From a checkpoint of a small transformer trained on Wikipedia: tied embeddings, a variant of Muon for these matrices.
Each number is 500 + 50 x the weight over its row's rms, rounded and kept within 0 to 999. Layers, rows and columns count from 0. Numbers have three digits each. The size before them is the row's rms in percent of the matrix's.

# layer 6 attention query, 96x96, rms 0.238, rows 68-95, columns 48-95
100:497441530456458469427425441500605557457461480552547464536514543571459447520561492489514458539498500510463537472450471525545575422494509474497466
088:521472563520568549547457502455570593490660497549403579490497524611500493473456483578510446435449466418451476507504451506454507564560496473538512
093:522494528403434556553528481596537375512462504478528512506522446557564537455578513484519485518513398548554550514500534423504454540486464483585521
094:435511498527530536500432492430567547504493417482449476551422507405451559411538507426523452539527449457460502466456430489568491513479601433449531
094:461470501430459436491517455506511569437540508479477548480594492543478468537405359484605478547527465524545479427525517568549433438420490503455540
099:577518525456452427448532535496426408508480485517487467506423459512484509480521459505540465591498513568501549507572480588490542459489436540440422
089:537511547490527570567433424499472463473457618569469503496562453494474500491511504561437486522548419525463517477539552564546443467548550532506522
097:442537555584452521472476515450571435465455586510355465444475453524517520540551481440504564458509449514393466475522579481541486593486523483445462
097:469483466490484464424496495388497480566476583482465536514461426606446428512565399476507479513446553382564462574485542562458442528479446510492438
094:452566525571534548454499455481490541514508484462447442530555529487405529435549444626476518383400559532463502527488470403490549506427476444481432
082:466459543487489498414483465429501568549468551464440468513420483586527447498560558428505496447409551466486520603531485442419514479553468500449536
081:525538426508525518429491500566592458515505581529491535455364476479525529454471475527580504609425425484481422521459415531545515438517498423502473
082:527549441446417529509514512473373455604495540500369479449481470418539523553498504508500507494536472458511586527523571481472520413478573538562443
084:513458554433495478463465443499484467388494462520415543505510389411499516506485547500568566462496562514422512484429472488564548523525482525481539
090:537389503637478538634489558575489485498524524483504461386488547482540558543471458449495529542564478501480481526541543542513487523527582537417599
097:443504571534510450485480435442494425540490446492468514464565531470479508438553529389522579426471447536452421451479500515595576440521517443444521
091:511477517579554431486452629551537493494470524514496541470476528380481428541565545393524440519477434496505430505507546419549458477511531501473606
110:431443512543520559536453499450543491476399427584523494623549559556515522494463426521536436474499510488592429495446408501517499600471471541476541
091:477472523575475500384429547589467464402497447628525471487572442551522416420493485531481521541469521461532557562534467605557521473412491523514547
098:472549528408480527470449470601484506506450455559417543488532585526498531517453546590456548454428486452408505515481513401491526608360605522459463
096:431535507492455477503387428434432524542528388547519534572592478460524518552490466581468495488406438463522499482532510442534468570565511487551497
088:532512527500462554533516501438551569509523543441557525545563398532463462506393560453437483457522496486452441576531527431564540463467518505525495
099:455465530497531517610396473546440474521446495467516566494483584508601547521398491558521485473551472510534480497503537451598504434451489415494667
096:530515507580498528461547468444560438521423523482517541511507507483556487584414524437547526538441491491542439500581494428580639480526494497479560
096:528539402459511564558562448514490506560510541469369516502525511514500483392481515522466538509622523512499458511568477589567501554523440492452528
091:543441532442482557545507543497464457496519426511487510490558419485473462438487539549464495595388507515470536464486550446451429414395505450439449
094:515526508468419463523497493549559466519437531595491455428397576458550456487472467481450578557566463494486460515486499503445534387468498495502513
094:516479519391396513521524465448562511418409508472521454627491505566498566521510451496488545544478558461461479525647531491495543585408496516550528